Each number is 128 + 32 x the weight over its row's rms, rounded and kept within 0 to 255. Layers, rows and columns count from 0. Numbers have three digits each. The size before them is the row's rms in percent of the matrix's.

# layer 3 MLP up, 1536x384, rms 0.0521, rows 754-826, columns 0-191
107:100103143115095112079123117115169064142088079095125126075137142065119111106157109032106088143101125152059040123142078168153151115125162109100126135164071167183079052148152136088192093162089148149101138160156160093149121106125139122113153177143157133093132114083131101133097091134130103097142145083137133087085064159170110112093094139152090121158177155120141086148111204165116175131053161129157138162137129129118166161113105145152111111155093116155157141153150121090155133104092086129181090098096136153114158109112155217079159099113159159133164082182150055170124089143128139146
085:098147065092149107139122108080112086136134150079114077132146157120108195144138161128110138122101168117188084154117085123153151113081192130140071171125121148139142185137139164121155152114197169164131103129114125112104091144139139132176163153198181157114154063112177183137117107179149121074201175109190193195137128147160139168126149137122095137178107156099185077094083111115133082113111125133083198176137146128138130118130196076111180124112152139135100163119127137092068110110144128149147136114098119118078070106094139208138159090100137115087136122170062125171145157128104095183
081:169082085083062162180131182082098109139143149079129131122188126163133163176163129112121169115091148143161104110133076121174151131100157089126083117083179170097170155130160187159102110125172121186071143125099112124074054129146078137152112129144133148111128070111125182146132100147125088143234197135143173175178081147137097131132107129116061108153151106073147097172168162085095101138178149097079180157101160129197123136072143046154127151150179092098126169133099138131105136155113153113167122137096160128071147130071154181120162096115147152123135142115120111146137146163112122177
090:129097090105146146110114109073105151173105158101101123116208126088067189144146140124169160095142157124207126132089098134156143069099154139127145102123170156072130148114136188107103121133172121197118154119089111132091106166093121139132155097180197095176109120116146192167184153143191104105187147160144202140171088160142113127124124143130060142133142175077124115114107103117124119119116150115092149136120136118152117144151181109111173163152138108145131129112139154113112160144112104080146185159169084137066139159079123147157192093116122144131078148107113136158144100111114117188
106:171152147147125113136163141174131111170130150109056158032116155184193120079182120100124077081128068179107149125108071085139116073138148075075147108100126118081123158162103130120109128152131147141093134168152140168154113135102145171207152172111132130075138201081108137139110144179124145142128104103061103085150124133127142146182084098135133134120093127174112129154149136159133043141143159148114128138116156175178195126139043131125206153103068127129103147145091112162126131140079108153127181133136173092120120109146128099195100092064133146088151130139174072065125164143114119161
102:159146149130089169192131078122176069140070110106112123137205148122183142125129148112149098087136104124202131076142106152124152091132166142117158102118153158126095061143133098050153144115126210175130152141078156136145111143108158138123128215168114104085173091076105142203114121157128128105136157146115161125139101150059080087132115141126078111119188141098109155096142066169095136211163134049105137143101120125129168119033129102149121170126112116135205107171128108125142098149140146154122125136062194102111105104071141166149158108088123137134211102145105147154110088145081154116
124:156100161173153095060096114059099110177072102117130180142147138101096116126104115142150118143146154150112132075069098132125129076109168174139150104079140154138134092095184129166118122126096105194095123076095147150093096223134126138095133104131208080196125177090132113145128155121154124133134158137179132111127145135189128160112135134110129147105159092115118124153121169163122126119132177148109128158175108135137119171107086147146126134159111117108087156076110107089091146130135172140163148195136153149107153169053083160180129075126125125119136139140152107057080082103077130191
090:109088188151136084129148079080128144137158143069125102116131177127096189145143080051125149174114088116132113101165039116161123083122195157152114139128093155123101147143155206118200139154100189137158105105166080094119061130122118135128105123125214128116148119118158178098181089179136144078219115153148163176115140128159140128177118120118168119146105150086119110117092134080183091100123174139125185146177070103161117156077134133092166154106134111163135124151114191115130132129158087103128078152141088104073089137168144128136105081151147159082071151144135174174132114120115043141
118:141144114143128150165133110070148118151116142105119128175157145129155139106122172139126098151158161160174068149105125107144126077097159108109122161076140138122164163091142132118007183116136118130116114126060170159142121145147063143166142127157132181160177141101139135169125091151153017108155164118146117181148130142127118132152092170090109152165190099072106134140138114096152129137164151111111138117136147116121172131130148110123109174110134084150127185060125139130131164109125098186138136144142117092118092135066176122162211108145166119159084098130161077087114067127113161183
117:127105105164164127123137124170140123157136170116137150092096156092150143133158190132076137114081151111081093167183065123218125076119200091123070148092142180087152125148186155119069110165144121085094131144098154106111121149137083103175177118136115112116148093095185137138144167192170112089128125148113121122179129086169115139123159165104141104130070190089096023118129101142165146156119164139161125167125143255135087074127134108115169120138089081135150167143109139118152120171160081082160126168128124130104121145070109132125139145084134193127117162099095127148148132144110103117
109:136156104131062104116179121122126100156103101119189120097147140153159132092115086148099145130099068098107114071201128109129135125132107148086093121144126153111140089110130151150149102083193113107069131110159196125152109155132101118138160209137086137121177092142146146104110151145146170135127130141152118156145047133160102126102056126141118157163172096083129103137147180113144081151109082133100140176136215126139174129110064150122110209150107098154140133167104157156188170129080153120170160171117175109113118036109164168127097150093140139129183097180105134197107154128103109138
094:115125144136098126157138153113075059150091158089103128118219143161142195173180154112123186121088184110164061105100093130170091092067162066132123160129090194119111131119124173164155164111138110100098046074126106126081113193175141147178141182147119130095145100059164160095131091134161065173162149125137155126165183089169142149133122183090102173127159098089157082120122102122159142101120129161045170211150143162160132150138104108152140101150125097140112175110137123128087136106120071122111122166141123132109132174047148163125127097096153137144137153164076112114137109160178111154
106:118139159154113069095126121128211104137167112103128146130144156134094188135163120032123080160108152103088076148129107147135122096089133104180121179089068159134106187111154214144163152138123090091149047162116142088125101144111084080141095109053125097078175088108166159097125149147157127121187110092148123166153162106179142154104106130105193195171101117123185111156147151093138170132114146132153160170157114105151195081170217109140153129133164102118056156102151161140149176160125115072144147142155147169109095130168119122137157084150173119157109127139134130063118180110144076118
079:151149112086116141143211163128081102166151128069088146101146152104120200112150131099107162141084135090144078129118076112190105122085157153156119107107127161111131146115141189175117137140161115093135107105143103173070082170152095114166110144158135126101144108058130129156148074142148082133172142136170209162227083109173128147130146154131131116056161142140170088123135135141149099117134114117094210125175113161159124124145103134156147121101145083155136232139084125103075186110062072137145198094125081106084156167123112137186154105047163168098118139158109073111160181144130124190
090:144153173121080133127120100128092095124097155062158084143179119164143135115118101067092192163075152129130118115154106074136131101125147108147111163104160182119138160164152146099126118132182172114122092124155135113089099158120135101218122132132101131141117085135132149083100145145164121114156107158144211132156166095129115168128142138158149144094127153102133123114153115176174135124083101160145159145142084203169103111128070145170169164108133123139037158175133125085102185150132094101166122137156145069077100104124146122087146115139142136145128143127095145112099105142107070169
091:152094095118062100139139071111122090153112152083071117121209120124142149155135130133173167099154158166157064150124093119146166079089178125145100148131159168114133165147174176149187130170143116153122075113081113098053085145127106130106164142171181098064133075059141108136168128116150133147148161125147218101116107121142133127116203187120120110130117145118167079118164156103155076088158131066116131196158147127148123148071170143142151129161118138124169132138123129106118167146112109125116150166153118178102133137061102151114122075032117155105101124154116111126130135147143112145
111:104161142143065146115146096145176100150064140121105145074126178193114122118133116104167152062126095126170168095159096120131076138094130083121129131206170133124151133143113135130146138111133118135169129118156094160098117123117150089226112192103162108180156149091154118070128094135081125194123122110121135121177145136135132127129131157088130120193165112097142106103147085145103045148111165124092208125180063156183167183082061144163097202121159124114141099122123153195140094147113130150163126109133142135115119123082134081146123125150130140103172135172180089152117175140145123180
110:161100115181155122156113169127075090113158073108164148162124134145116130093176085122137069102097148174164117114109107183119131116092158131147157078152145141155138078148108134181104160144116090098159079143141162184082113159142136140209103148189153136075107098141101147150081153189180142164101156130156169120120123100126083173124106083107081172150101148142146121020102098185149214129105177146128159157130136136136109128151145115152133093144127063107053170115159092082087164104099136151145153146145129076120063211090118101115133116152161162096104146128139118136100169138162122135
083:116105102171206172064136122090115110106177097074085126136165132106151171106144122050093111124118153090150099115118098117180134077120138148141121107153151197149144125135124169110148111143147109099116142138159133165114072120147141138140142135140157174136156094092148168125193105147177088139168151176162139135139092119125080090132094161171145165127063153120143110097119141101141144098113169177135163122185132182151103148138134179210161120128083098156152154156131163097130149154104121093099138128119191111087157177101135148130119089127181151096109134154136137155216097138194103174
108:145123121157080121090142125097140100167124138121141133131212127113124164110111120159108149159075100132151098112154104138141123068107143097110089165145174132153140084114106119131131091119233115151069123166134163111081121152130097118124178149145113118148166108101172188123113156155137079111147151117141118158157081110174093135135160215083093132176120078043133044104128114093135079137081124122107143128121184176134129111125125113154106159164120114175158190040161128158128106077167135111133166176102050127097124112073175192136133173077131093103164098150093158119133099106134141181
114:175058129149116126152152092117106108125152142104098146104120128138073141209102158177168094142138153164141132130113109133126167097021171115134110109134165141090150142116092126122193187155097120139145095044111119160056119134100114121087154109181183145101133100159123163200126156131147093165125110216116167146179162103105152078114147177126118181173097096127122081099142097177117162120171164156127151187141098134123086159152124104124167071146150091141144123066135140122075182127195162079131148126179124171102110229129113128118168077072110135122125144118113125136086155138156143121
109:168119119116096092102139127143130082114174160114153136115111135142065116125103141126096164199094129114135110144152119103162163055107127167102130151180116155173156147040133158125129079123170098071109162067117129083118107152172181103145146070133112166191091056087107107086121147120177142080172122128154135096139122102151070139113077087162106179126172090108124057147097202107183091115139122170152112101166129144165122079127143093114115140141159110157153126084092197138179184158153131131155134113125063143109138145154198168155080119190155084099102154165131100153172165148157049209
088:152093150127116156159113131124087100186122115087165104152185154093171212133108099143091151091126107137140092137102112092188114120136132173067083159081102191138146086094115143111164099122172104147094113102143126108075073148137088104091121117158161145153164093109172171134140131184123152159157183112167116174110109086153161113151136115162161152117105142106119058133094125164178141139136143136149117197140089111160116180144137090161169177161096071119131118187151117071137166150134127093142194128170147069077094086126128157149140068104101120131169102179105122110106107123103091158
102:117151177155090167105134106066154111195118127123091104141226115155138145074106122136184113098084104125170085115117121154155149084098189134122174114096136161132147046087126148090117174160172141132120122082099147104080119179161126190141172101175112112089163106103126172160129130138141044127137158108146146169196071120128106141126135132121103149101145097073168093137154119205137152091119123102146141114165072146121096142079159033176097132143138103135128157079160119117138131149160152132126127152091156128097150159058073154122158143146171125068148125131077122060134107117157117142
078:086134128109096187122143102067135124149137122069128138098121152124148177114147120111114126105137155123163105095109110119170126086084189133106135118105155188121137158128173188155154088133179162110148093104115131127072051142141114096164121132136195163122116097088112163126140070165155108109160204138203188149167130150179097154150114142092091161117115164106163107112149165136119083115139137111076195150174144140185151131099154082143164132163184086152108165091157165101133119116098133110137123130122113155050111152093147119149200148136184158129131134182136161162180128120129078215
105:189130199135136093179097167115094128105115138091127184114086156103141175167126155149079132127039141117159074187105094178159108123139104145070112141126119158151165078120130185170112120102117093094104052144180106084141122162131122176111107117118195085120169182070147142094153154200112129150208160157175100167125138137129151155126170162147034141156142092125157084073113141115121113134100121203130138186117139168129127131192127153123149116130128099140156163134095147140094132113089116100184146129154112121073067113072171148141137080103141081069090176146116137102133115130117168143
083:126124103104098126173171153103123077120092169069104126156143118082116153168163096057131149067073122119174096089116071107173147095087160097134089126070152217089119132129114190139147124142129134132104131116087140045066101133185105107132179188152179097092151112078162155092129117132179112151194177083177179204176082096178101154099138189114062157112150143126161113117164138075089080112117119129133149187157135165145129134133162075150177117120132094123120147113081119112110137117082143112150147112149104169081135110026080158151131134129166166120150130177079086089128147156108121155
078:124095120162095134113168160133130116141126123045079130159136152127149174122176132107159087145089160135167091162122076098173183115122153154134107126090208179127090136114154159099146115179174157138131117094148142104091070184077103145101142181157157149119074110089104161092119187124160094115140120125119160191194141074131146143117120147121135114117068159148179063109127205148113093138165161120094134146136124118163159128095080103116180104179120126133092093143124107124093130159149103133127128155156132101032129163178160115150123094100125159103148209126087132132152167166133093136
092:154146091176155158109178134087134131135126140089107155131131138164123180128149137077177144103079141120086093154089070135185159085068217080135128126117132152126119163172162173119098180135101118160084036122143111146157106141121121094165132125130195145093174094127157111108149116131166125092161153127133193167145138120156140154118142170125137183111137097101126069138125119154113134092127125137109174156167125205151127147129125103154131129151159144180093185093084088105118149160147127163106140115143114123084112171050087153129151104087130155136141128148132075165178148112219095138
104:111139111133087042122111152123155115141159160120119116115182229134138100109125220106156094201154141163104092134102096146122088124162155080090102123151108119151097098169103115110069158141097130122117133131141169149047100138116128132165084106170153153144082168063112114200126163136118098198118145122102149166143092128162164136162114126098048104158157108068169117101088089166112066130108242097140126141163107148167132176069098169131082107121094097119047119118149131145102144097149070113138158140156129134112102114156073153118143112121137122113131147121084120076079130140168063158
086:163130096116125125126125157100135066163133117060099157085170158144084177125156139111121140130096157129198138096107082123177122119064173129090130107074157172072132163122143167148125175111172157120118098102112105130137108180124133134187110173174141120120117077058202175167152129165146135091190203136140160204142063107156104153164161144110073144150135163111133066118146120128105128160101122161079178224135145168139114082153118144172156149083150092128126153128135097136117142160143139117150191136139096099086147104103080188156199112092134190076118134183075146134142163138152114172
116:119102081168095129119143086092151105138164172114141122162101153157098103123151065120136121111086135178176131147149094134147161079045167185145145063095113127218173099062168173142184142132161158157150115116138125114142100158107107088129132160114137107148148132064172119137124070147124131136143128114192182168116110183138084133136096101154086036120159115061101120083074183148137164122073188107092139119131144113150122183137116145106160138201163096131115129112096120156129197113137115094161165113113095125122145135135111148190097090124144168103156086141102102099136102147137047134
093:108092143093125150153142162120138121119117152094146152097149138096132155175164114120140162073089150100128086125111078076173158105071167074133127144088095196084097129111127211122128094135075105127107119146170124123125085184130109121132115124140205120080179081103160139118129126198164122109174170092132158150186136092161154166203163140069124157156150122108130118141122144106123091106130104121104154176175102207176156078113186128108116122115141089143131189124097112064092161124104129170148150098165067104100095112111107178168085123095147118135097162135107046099157163109184088174
105:201149120163153094121106137123043136125097133090159241099104120189068098160186176135107111164111116173110112099155097136103112167123173093106132121164096150134116164102117134170091101133099105093104152065105144076075114135159161061123106059119158101130118098121125105067138121126164129127128103099175131084076167148123132128091153139159110137142092132082159086125139136081161140096081134185105166181159157144110112146195138184148094134150107137146115168103135078141088117144152067092128116145174125180117121132104100094141109096112074080196111189181140121122150204138122104195
131:084157163107128159083166137114216129148123121101122134105105139120080113163101112068122166138092121132142117187069122177129128069102081091101144172144127178147088142114147211075143083140138131146146154181106102135138122131088083118094133144130208101125121073103123153119156106129137148107190136117170163159130149110083105100152146148197100115102089153110164100166098091138121069105128101160120153094144148179134144079176125104148131105136099140221052141143137195134105125092070143114089161090130085146118090119135092134124184173135147178146160137140185106127155079117115133140
088:111180135106168119124129137135154116137102141069077108130091125138087136137127128065109144127120147115161090129089122084164150109113196059124130077128120170119067144116103208112174121119096131104113084157139131104122104147108144138153106171112141131117125117102096143130146099162155129126149142142098145185130146140154128167146092157145145166162102159115171130103143154119135093119100128141147143198177137133128143127142038069143107131122065128186092117195103138128104167115119129151188113139173197160072156129118150186161120105078178234121087150137087131139106151147100107159
098:125092155095152118170126140141160150162123132104140138087094204029154135114095059072143180117129140100111112152148110115168171131158146122118112129145081193185114112124170189104168110156076140130124110159186138129158090156130102094098138133123159164121151153067092161145161123190165155078141112124156135135145170043139177087129218147141105136133112126127182090160114105090169094109171118169125164151181157164128123088095094123161104124164073132201134154150143142115103166105069097059143164153119108131097145094150175202168138105065101154102137169131110108165119094076103103145
112:150100087101171154168137148105151082130130129114155133117118161081138173209155179129138109117059187145189113142084086147123115127091083123071094120054123146061098129162084128143130098138163106138147114185089146151092099123074120149102113170154138126149138123112129143218117114157099098110154199138129134182156103145153094106163219149099093102174093140078162132154143072155078120158123133113052216105114108197168168163163123030204122146182117141138137172084133104160086103089123138084128172079211064169093062185164134145124169158082099115107136109146116138154127108142143162139
084:160147129160103152171178151116153133133174153068126120147169159121153202176168125074105124126104147115132087127122066095176156107102172108129112121086137198133128147125164170160066106162137123132121074122125152101083087177138119085170134226103156179140161107110180157086143124133185133110192180157169160190187109120153113132115125152165105124117140136088163082113126167105161127097077117115109182141167098166170132144100171094146140162146120097190127152157110162140100189143105117098140163111156135124067104130120137118154133113119183100117081131166133058136130157136153081168
086:120143138114096123157131147078160102153101135072078143157127128106095176118180130105181137097104153098093119150124082057173105111119156089093125187046136168138143134171116153092098129140129106140114119133131134096051088179156103092187135130125162153092212107109176126126149139160134114157147153108136163126137110099152128161126095173095128106131148111125156100138139106149142093157143187124123157136168147194199137148124107061143130123096126075156071130071121137122119140126175154165117117126126120143061135122087165130157153159095157128133107162150141043083120149134199089187
085:173099126118077098163141139073106138161124132057132121169123159131091248204127104122108160154062152157146102065098039104181124128090143163097115116049148201082165155128114195179152106160100074157080096082142100082126075154140120085149150116153154105120177071124146160112167125170182131076155195168155131164178120080155153132158105119111133169131110116101148075111112127140125107104129121141092172172094149131230117130167167102157184134148188074119071148124115102121067172136138138136119173084169103114084088185107111140159138131156136112102091139141135087167166125119182109178
100:139064072100070112155182087115128048129151155076129125105132155134168143120130103091153105118129113182124113145130072118157177079112158151108093110123172146135171127155137159107135164109143087154117082159113185143104093134098106134150084125196125146043151117070165133141126112153142124175157127095143168147166109170086117129147126152118087124128150165102147112118153171161109115126114157069100159135134163158134130117084117119141169145144175095172120157125125146143139191125067139091198137127138153108103145129110146162149147180085137138129095147157119105098141145144174034175
108:197099075109114134102125101144076075155144114111131164079084151149126121098132074160138060131151125135129151116154127137093115140117099124108165173120115117099127099124155151120164117095151117107117130074129090174117093115102136115204070147160069178112073127145173172158138134128093099138099124148138145122128160186106108086074101122124137131117116135112150149170165106152172135140174136165144179146172155107156146097073072167217135132173150111131116144157140151134110051127147187064123106144204132121139115086139180142174114080091137105168183137144149155158127145141147078164
100:090135174156139117111121103100107106102136155084156155161145165153172176101111090067097046087115127090107063165116055129190176100121122189167112165123124202117128098119137137119111122109203115156050079170104084156117126156170153168127134084095154129136132127130176082140121140180198071147160206125119186105146173117166094091155114148174132141108153103134107072148100128133119158144123146158124175154121139128125115105129149102131148161106116132159098140136166120140153119091139093148182153123116155137097115175096141169138125075091145169082147099157129137072181124145099114225
109:116179082128139131137147135131155162127120146108185117116122160096171141125156083134161113099136149175135133117141093128135136123099138130144105155099147142172079146109115151098165135130139129142154132127144122149080115110182153101108091190156123157154154073091148147099166066191151075126160171127136147124186136048096080113137119120148050096128129135076105100128081136145184172084073129119130141129117083192147103092122111109108198175126102083195141129153137117161143162097071151089193137139116155080099069134121131115099125148142143105106109136143122085193151124127097068136
094:189112157160130173131169129115179141154098146092157136130134173112148183194130137099107121140172155166099102088099062094135119099129144078108114173101148193127160112145116157154145106118147105128156134094105095139152057164086143132144107167102155148136112143060164192186169103210198096143203162130104159141147139154148097132124150126131129113146092154084177127127138177115103104115105079172141166134126137153181116151117115155202069164079076107110092151151152160129080113149128137108167138118130170162054063148129108140107108107142135176091119129152140142134188149065101080177
084:155099105074155105135125148128104129128149106074147135132182123113126172139143111100100113138098188145100136092123078099165090113071174143085107167072132164166119118101114205149108142125132122126131087129159159136137089175154137096166107111127098125131144084068179104091139099214167096081153123068136159174169066074152136174092144156112106135144165121098151114079103174139099159155086127114108221203127138221158101157143130097182141093135175080101079195107102115074076144136103071153150115142119118079075086095112110189192118120131130104080117159187056096152127154154139117170
071:149124118139126143148113139136140137135114122055089103156122172106139185167146143081128103116101148115129060159128059147201117086061122121143084162107114218142111132079152198146135141130137125146137103181135160102082039128112127076142147155138165129083109094074117129126184142133198125103154167110122135186145094127136168133114120135146074094132120131124144117117125125109141126142124134115119197171179093148198139142156149130127144105182143071136104206128174148144136164126115072115148170144124121053000130125081145162141157103101154130135138157145119121096137120146140112163
121:140118125102089062133119131119125144144099137098083157160117155118156123127129174095146109141105164104132056098108117124130116148139107124145132134093114176142126135130107194063143158135064107158148088153112085108113112122096096119081144157100164110156123125105099100118185108135128116114118170134112097160213169118101141105148150209093114186088109117090175100156139049083204063104167160067110185176191065123182106185064088135149110120135157152168088172123178193146077131155118121123109126105117123149100091094117105114170066115109146158113139155137156173028133139122113119142
102:136106184124135123081084200069126162142092156109160119129170176170114148152117153136119130175123096218098147048134103148133151114130095099113076136071137150110116182158109132099128183093101129124096116111177138124081086127115181143128101087084129120146132163174162107127166177171195090114188127218101132138130125132124145122139149185105143178131126111108144179094123115169164132082067159126161162213105137097117167166120118164146139168141128150124087128074138148088126126109132108122153100158165121143075131076092123159076071137187102205169141123102128145075100099091165142154
107:078122161050097112134168093110184161142160114103113135102146158151138104110107123145111069130143119104139133138147091116167191099152204119127124151132218165090111122139129168096192078088101088120164156098134179157072102098116113143169126099195148137058168133098091135178135133097106146111150151167121142160141140192082148146152113108071112153210123139081140074134121123098201079152127171060120152098151092074097140099087088099103141142147176154153095134142137164161143169181144183122135092088114120114096080062148103097113147122131165096113078131124155119141121120122162085145
088:184124120123125151157130188116146144146141153090109123121162142106105193160156137096097172077109188135143128111115103086167153140090148060138066100048066178164074112155108170157102141089100113180092085139135114106128116146139089116119117167105152163091160083053116140111118113157176142163141154115127177201168095049145166112090145138123106131139135108140182077163164142151105111109116116165132164156170101158142070126203159064132160122158125064169102174155044103108086163126074114099172185092153169146101136158105111158126144107092181179146143107172083097125102133147174099134
094:140155099096092185094144151074118085167123112083069155123153127097128140216132141115117118105116198145179109109146091095144130074101139106129126196070142173083102137119147128125110133109148112099102056128082159126095089138101098174160107138157128127124110084105106141117124130146153106119195187140121144172156039157139124106110106210148092185137109117074109118153144117138103115119182131160122121137137144171156163165158141085158104106182121170148143137097144107108140109168137174134160160165170157112097132157125169180158098098086155155168156147177149135146174188119173118169
082:102055127132102161155143121108126044113114132070118101129165132073144202166147106140155147108118155122117080122144067109173138099110138127120082121080116208144163145116090174150200140181148081143090103127124143094051077169108063127122157139132163142067183113135144140172114177155198160138147140124141162155177119091149134133172144141102112121090094115127141088131167141133155123080149147088112151135126118133171085170118119096111190105145072113148075149126164149083094163150133132137143116141134148092080128166074125144107103090122099165099104168120086116074109144137124099153
079:103100066047069119069152097097105131167115134059104094130117156143157195169116146112148140086103115099157100137151094103145171115137155170119134102074106152101167112102124169133099164172156120150096093137125169106103064176123104144123148188157175120095165141102127137176147167121166157119200169143131157184161095103163139119127111170122129136128140143092142119149105142079131096152148132114073164155166179191155137153105106085138157145190111096120152111151096150077174139151156103123153178199160105100055123165098158151192120079076159167076147133163078163132120159151144074157
086:145147136139124127143173155087155140141133148075119106115111142081143177179153107049069117133110161128122082106111091087192155089070153084127065130120070190129088152124126173141100132084122114119182062087168085090129094130115140161136143171169141153090152106080186186132095115180192135171200199127162187163192115084137163159127093143157069114139092090082161088159103135118111124141143128126117169155183106155238140124124146123123141125132101081136137145158096136089071165130108100114144121152139139105101121160094119178114155087094166166112100163155062120141163153158113070168
084:143065073113100117086140131025111089143135134056144103118132141126141182166135148130089122075127178127139070130136080110189171086076178134137113124127189155107183150139115173143154174175187079132176109124105128136120063135095109159139162158155155137105119121118113125170133127155170083135137167142090139164137086085189172124106056159097022146110140148132118079092156176112133120101180120123142164183127140132121101107139160126138168124187163096111131204128109169138160124116091111132155176097154124114085121141122167136135161087128129150115091142119157099126149147115169109168
093:152112136122171137107130151132124138110141161094172186120117171155143135176121099125072107143140117155102111120112102135187164125129142110139130190101119189084124153070194106086108096085189113133145114090067146194138108132137165121127119086091081099135101139164150145143118136174188122138118181187102193077132165128126105123138109124155129163146160127122108145155077062168127157140121179139095137137101107136134142149095160102146155182159122099195088121095201148114157089121163118119183157196121109130080095106127144165101131161153112181150119059103161180097166047125071107154
104:169061142139177125097135122049125130139075129127144138113125161109099188212078118086083087150076189174168079097124127141125105109087127128096155125092136152085121081111128170138067135130114077110119057163116131126098122193168115197179133131144176097113145148178118116110184148129121088095179230112162147220169116114181104130139126154102074130109121103074162155126096076127123128098150147139108136148137116109138151113110116080131144134192177050096136159078146156128110124044154162107132122107199060084123061134081132102145139132137111135091092136153177081092119161131157119167
104:080142141087130123121136116101142132144084114075100137156138158125127177159134147087111104111061164086199110120141112086146120123097154146138163101104129145190099085082140218124120113128171142155121105082118181041099115198092121156122117140116145109143151127156123207150140130136148139119140144152099116194180137119150101137149074176142099158126122150108149054099100136126164075171142156088130162159161082084165207164113066080093211139119099088099064143135158179110133183144135159118170150114121123133087091077118129095153128087127131102111108170168108148153109131124177129165
109:101124114114167111136145144172053107145140132123170139115118133133171169108224163164114134149077164108092067161087114141113138119114104111124141142084068168076159188165175130178083140166088086088092149135145127150137107160094131163126048124120143091075098135114136128157144158128150100070126117136140156140144135068107152196123132124144129144127117152147157105122095132148153130132091159149128136144114098157154104144156153103101140130099115101112087135110152149121056165113094047169087160105175118109125106164145128135157115082116102106054062138115107148091148187132169085162
101:108114134099105117150146197139133082160137141107159135124098167097113181170130139086153096115108132123132104205097094117166112103091110071134070146070119163191111116115131161096152159118124146115112144153152144162115107142154086130126117138126178187087125132036158214117161109174183098122150148092102116192172115097132099148140138127103163161121078123129149079107136133116140115162139115130115159139144154185139085091149140130122161161123122083168106181102078138128131167059088119128160115186124127087094103158181109117160113068088137171137114133137147133098155127110173090137
091:125142127113079181155161162048142090156119121098178141125109139119152169118149123126143170123114136103128071142181061155155127101091138127130107169084137165128112180112142156124168136098180114108137105120182114141086065167173131101141075090139177138068160071094227148135133069144161108116178163106193160155102115094136177108176140160127101137134193097048115107155128140129147130140123101123103159162186095170175105100116134094160170105114155040136115220096120128092103138110074149150144122117152103144105100101144106137142132110094135151059107137185100106142132187127138098176
108:101125109120127102116173096088141158191088176119178095112100238120158173110123075100131152136151123159085122165165124151153124112098079110139064136100132133136183099126111120162155189107193111113135100124162141169042097129220094137160096156113137126137178127102154083113126095160102107175137135121115147137134113110138118094152102139122080079161141099089109142129093121181114094150149161084155125121147137171122105143121095105169128147139080019156123122161180117098137139062072134088149169129188146152118099141140162097137153148113181153156121099103084114133130088148109062139
090:137096142123112083152177138102086122102105154068114118108157143103113187192164136106113149109096188097115099101108079082182118123110168086097105134070081195076100142151154165129112115168096108141131097121146131179113077187114101131167140141168137106071116083085127131104151120212158104148154202144168143204178118055181145122197150124139132189107125158111188128134155152145116124106107119134122131194195180191156166131149140127149156117145123127148092167110117100078132134132110116178138148100138103079073110174081107139176158111119128172112113131153114064099146108131170114146
128:114111181147141150114111118155110109147093125133147156107124142077101164134148121064075155144134210147130054170132147139121057119137174118157132109135090158129144108137193119113117096175131138060122132121111122144126117142110180152172172096151116130129098110088123130154150111163146127138108149113183138131113084000099162151117086116149113142104134127153127140172163132170136170079131142194135108125157119187117097130084147152135135137135078060125137151126080127135156119124090106160165166163153119122103106161103126163149169096118162190090099097137117126092182091120132107143
086:148090109106086143161179131107121103128115126067115134117095130151153148216132085154167103123119161124133099119094097116134196104077181110088123142078116157094136134116196177139122154137175082188128061078146142068110089195129095085110125171153145102095107081117158159177143108168163105144155182119100114202182065052133125170183152126179087185081160147139097082152171111108105128120152121171148158212122106152163134109110196095133164161104120130110126129091121124103113154125120179121201151155138126139078127065106098139102130124181112126117108115151068132141101185093090097135
121:121107116149093055155136166088125121143154151118144106087193167139152153099171020140116165095136168140102146092137109098117128114122131125105101137055132121167119106098170181183072131138161129187080104127152093162150098111139130130099162188104140115103074125161119140117065160169113150188109142166124133149135071117127126113113172102120079068141138141078112155127081147114157106168094130103113170147106175175134154088134139148116144168142172089123136137131116151193091155112133146143183149151111131117121119078144188050104087173114132110116144095133088123195147126146102094134
111:134092109109167104120152129106121137137139162108170137145166170169159152132157100129114110143125146165116125118138100134106084142133161085151118110085134106163141088160157137161133098112143102154128136137131123157049097161144168144158068155110183196107073139120171115175200128138099125129122140121102134133090189173114114087142166138190126062125119097069148149139069092144139165182101190166133190133147127163074131130094096112165156174142156080186130118149099106136103121089064101132113153089138143124121076138119128074166114094142107138080155109134128135072117141124115102147
107:149145100119095157179122134152086146201160157114176137048187124117116148102117136124122124147123083173091155108191122176094077124115158100134106167082124116160110163068166131156137139121144093105096127165140197131038120135154112106129182127115110129114109078102146105094165141119149141110150106103111127116152073147085121084144204092109131094219158137123119155165137171137170146099060134091125136103120151133126127143090097122222059197166088117193121140072204140161114164137112109097147149136144138117126138136139123135088058091133118127189150075144151115122131132156137072156
112:118130132122161138138087135116132175158176174108151113137108198112142159140164163090091133150084155117113130181088097139167159121111175126128103121093159151180161131121155154094165160115092186123136060123136098171111115158124110176165152059114149089130140165111113129157158096132130153107128118120140153170189157083127185124187160124159069169095095099093151064125118049123170129075089157156171138142121118143125097111167146121126117087173131088119096151133125188116130152150126101075101159059116091084118113089171085089132158116169123116095098135147103168108187087128148069125
119:069128139140139140155143139060182156109104079111109155105155159139104109116086112108134091105103086155171117077085078150141140129121117124102129155070190167108124093159098168090144099113145072129152184117149074128186089144100160121127076114158151125070143120111143128107172104132148065181158186114181097132156096129095134170177133169083112178177123079099175104147149132111118111190137161090124202157162087125162125156141124152125131165092139139160145220128132128161133154071071172165148139099071134088103165080081135153143132123184172152104110152219139130145197082139149100178
100:146092110118095094155136125125131127154158155117154099160082136084099175181113129134148122116142193127172132182039090095216163138102138132094115097128160166147145182113136153123225145157115146182148107114130049180065123126081105156135120116189215146202088104084151133183151095137111081172119154159168216213178116096161197155147111142140055117127175151150103058116113078171145158085112162139103134141081076142155092119147159068146175121173164113113145126113126122149085170083075117124127207081138085120091120147162091076111166082075095143111089117090101113098143092125121041113